Weights of a small transformer language model.
Training: 191M tokens, 6001 steps.
Each number is 500 + 25 x the weight over its row's rms, rounded and kept within 0 to 999. Layers, rows and columns count from 0. Numbers have three digits each. The size before them is the row's rms in percent of the matrix's.

# layer 13 attention value, 64x128, rms 0.186, rows 0-63, columns 0-31
091:494459529529520482516534499486502571539512462542533469484501520545513500485468496497509478494553
097:490522552490445534439502537491474533483487485462503493478521484495522544519493481483490532487490
102:498514480497502512543490525487502523509516493501514499536504524482502531531481521486515480494511
101:508475541502511494498462487469497516489486491482550503500477476542522493468521488473562496509460
090:430455505512475531463465493487514492519532508484521478503519549489565493492483454527466520510468
104:501478514452536488472445488499499509529483527513469503528544488506468504475501503497462499490472
105:463439504493514526507479472501489480475496490542456489536483504514537499451486477495496489553472
096:494511463530497534485498474462477468471496488537480482445538514485479490510510487504496545503493
103:508546477427513508501480472521497507469494499476492545510533507473466469507535496524511502484473
094:501515492485526485509499486435495488518515527536517492507488470490453479483489518520494501553490
109:506491452529494465490498496497493512494479534521496563543534487508512509524495505510519464506484
103:502520481454488510502512556511571462492529500524502473543509527506480501509496506465482523496537
094:481452510502447495484512498556502558477505547514515496461508508478464501459493531490500448500480
104:525516542520486444478495509478552447456531500454541477549509458502512480524509502499440494511523
108:469478499498476469501462461512505518550534468506483501457506479461518519513489495550490488470484
099:509460486486489487517501511523463466483509528511483461504519504566543472480489510509528537534529
109:478462488433470493467468461515529508545512492501522458521506543537511492462486486488470513488473
092:498455477519523535524443547516487500516485485514492480508484500553513523451502497517484514461479
092:469546486475508522510470497480488482509520523516519519509486477487539497485518511524514508473537
098:426476527482472507528475491525504519532491448493543505543481495488499475531495491502504543499538
100:486492525485535533539499474467468503545518502476520497476513568485511512470536512514493475516481
096:520524471481521497474524482526446539454465484559504504505504495497499501517516511518530480518481
088:504482486493506506509475525507470447454482415472480479527488525526512499520499522529474505518524
102:511533496511519491500480508542517490508502493508508507482515498493504508498478463483483516514454
093:526491545470526469497504457510469511535508493496479461476490519450522529537511477535498510494507
095:454496521511502460494475518467486516522476506527488492505517490499487527551506504516509517515480
099:530529461472491489467472500497508474470467523522481521565509487475491509553517460472491457505480
106:494541521544494532493512496546521481487474513479463499494494509498499530479503505542504531495504
097:495449472521480490508555501509472519513484546441533494517521501491528522463495486484505513465508
096:525480518501468529485477539487501481497519474472538505526466462490497500530509496451504506512417
103:517502482568447509483467514498476536453483520488514493535453475502454520517505485509508501481477
101:562525473528435527521491457517496484514493520514490522555478522481501515503513497528535485527503
104:484492473516507523450474484480457505455471427526499471514496524511510481541505486493492482517504
094:492521502542506469475419503500516524531526511524488489477514454557477526442499490544491440520510
101:482489530484500505485526447478495506518505523532521525500465512493507497519516511492518522495531
105:481534472486533530507526497524514482512486490500494525517499482515488524531494502454497508513504
108:532507507496528490495508489500494489455522512522531501507484485459438435488490492549506472501520
100:492486497521501468479479452516547495451494493459505486502519497492474507524520548461497513473510
102:472508548476483498531483501523531508476515521493522457526498523519487485478512509509542483522459
100:479476524480533455520485546501467542489526527496532556484497486533447506493501473487489462518514
103:530491496513483483536485499495522510525502491518541473513498450501514524496496517515513469564506
115:488531483532487516515487501511502481461496536482481476479455503489504506452501482470528433545479
093:483510480492470486457476496493487502515452455500555529463508536468499510485486521494562528519541
108:495480480512525497550544509508488519449517511493513486498471495520545464540501503536518479502529
111:528486546496505496557494502536521491478499501542466507467479453487564504490499486511478506474551
103:442500476498501473501446489464514544503461484508486490485479544486522494488479456505527481493514
103:535489533490505512434478490496487501477511475517509488497477452484507445500482459530528492520500
100:511513509511491499564506524516510499507505508512550499513532487498511496452491491455559517483485
101:497467496446540518494503470432524502514496552528445499512551490513490507505483510522490514497516
099:497485464493490537458503495524465504507544497497453493514498512509523475487521483504549548547519
106:485504528463466494513472514556497508513508508520530500472491486486455496494474509451523517521528
101:491481515551478531496512482471526500514490461509543522486522460480506502477489518531514521515499
102:506503488504496545471485547490519497465524497458490480524483495463517502516485511497512498520493
102:512482562495549521506498494524494488524495514519557531522516493486507509496493468532487511537473
098:547492454443519514504482480489511492445472514526518538454546512483509466545504460489497473524504
094:496524514532509511501501506471502472480499477517451475485486498527525471473487461506497520492527
094:464503523545540519466478557511557490519484520504522538497498492496515522475490511494559505532509
096:535504488499491562488528514495504497485540458512478501505516518536539480513483477467464498480481
093:483525492512483514464487509486497454484522506518511490530555534538510477478525546520484459513503
091:474463505538524457520466493456506498485490485545460476513430540490465499496504517489464490521489
093:493478509483518510495471481548457484525496461479507535495491504519473537498487469455563520509520
095:492483479484535528492482528483495512502493491464485533503513466524475516507482487492513491573511
103:504472500511532487501488481532488521467467455522476481569520503505508483467510480517477502500518
102:448509483487497532514521515461509521465516531487504518536491470465506507498496466474527465510525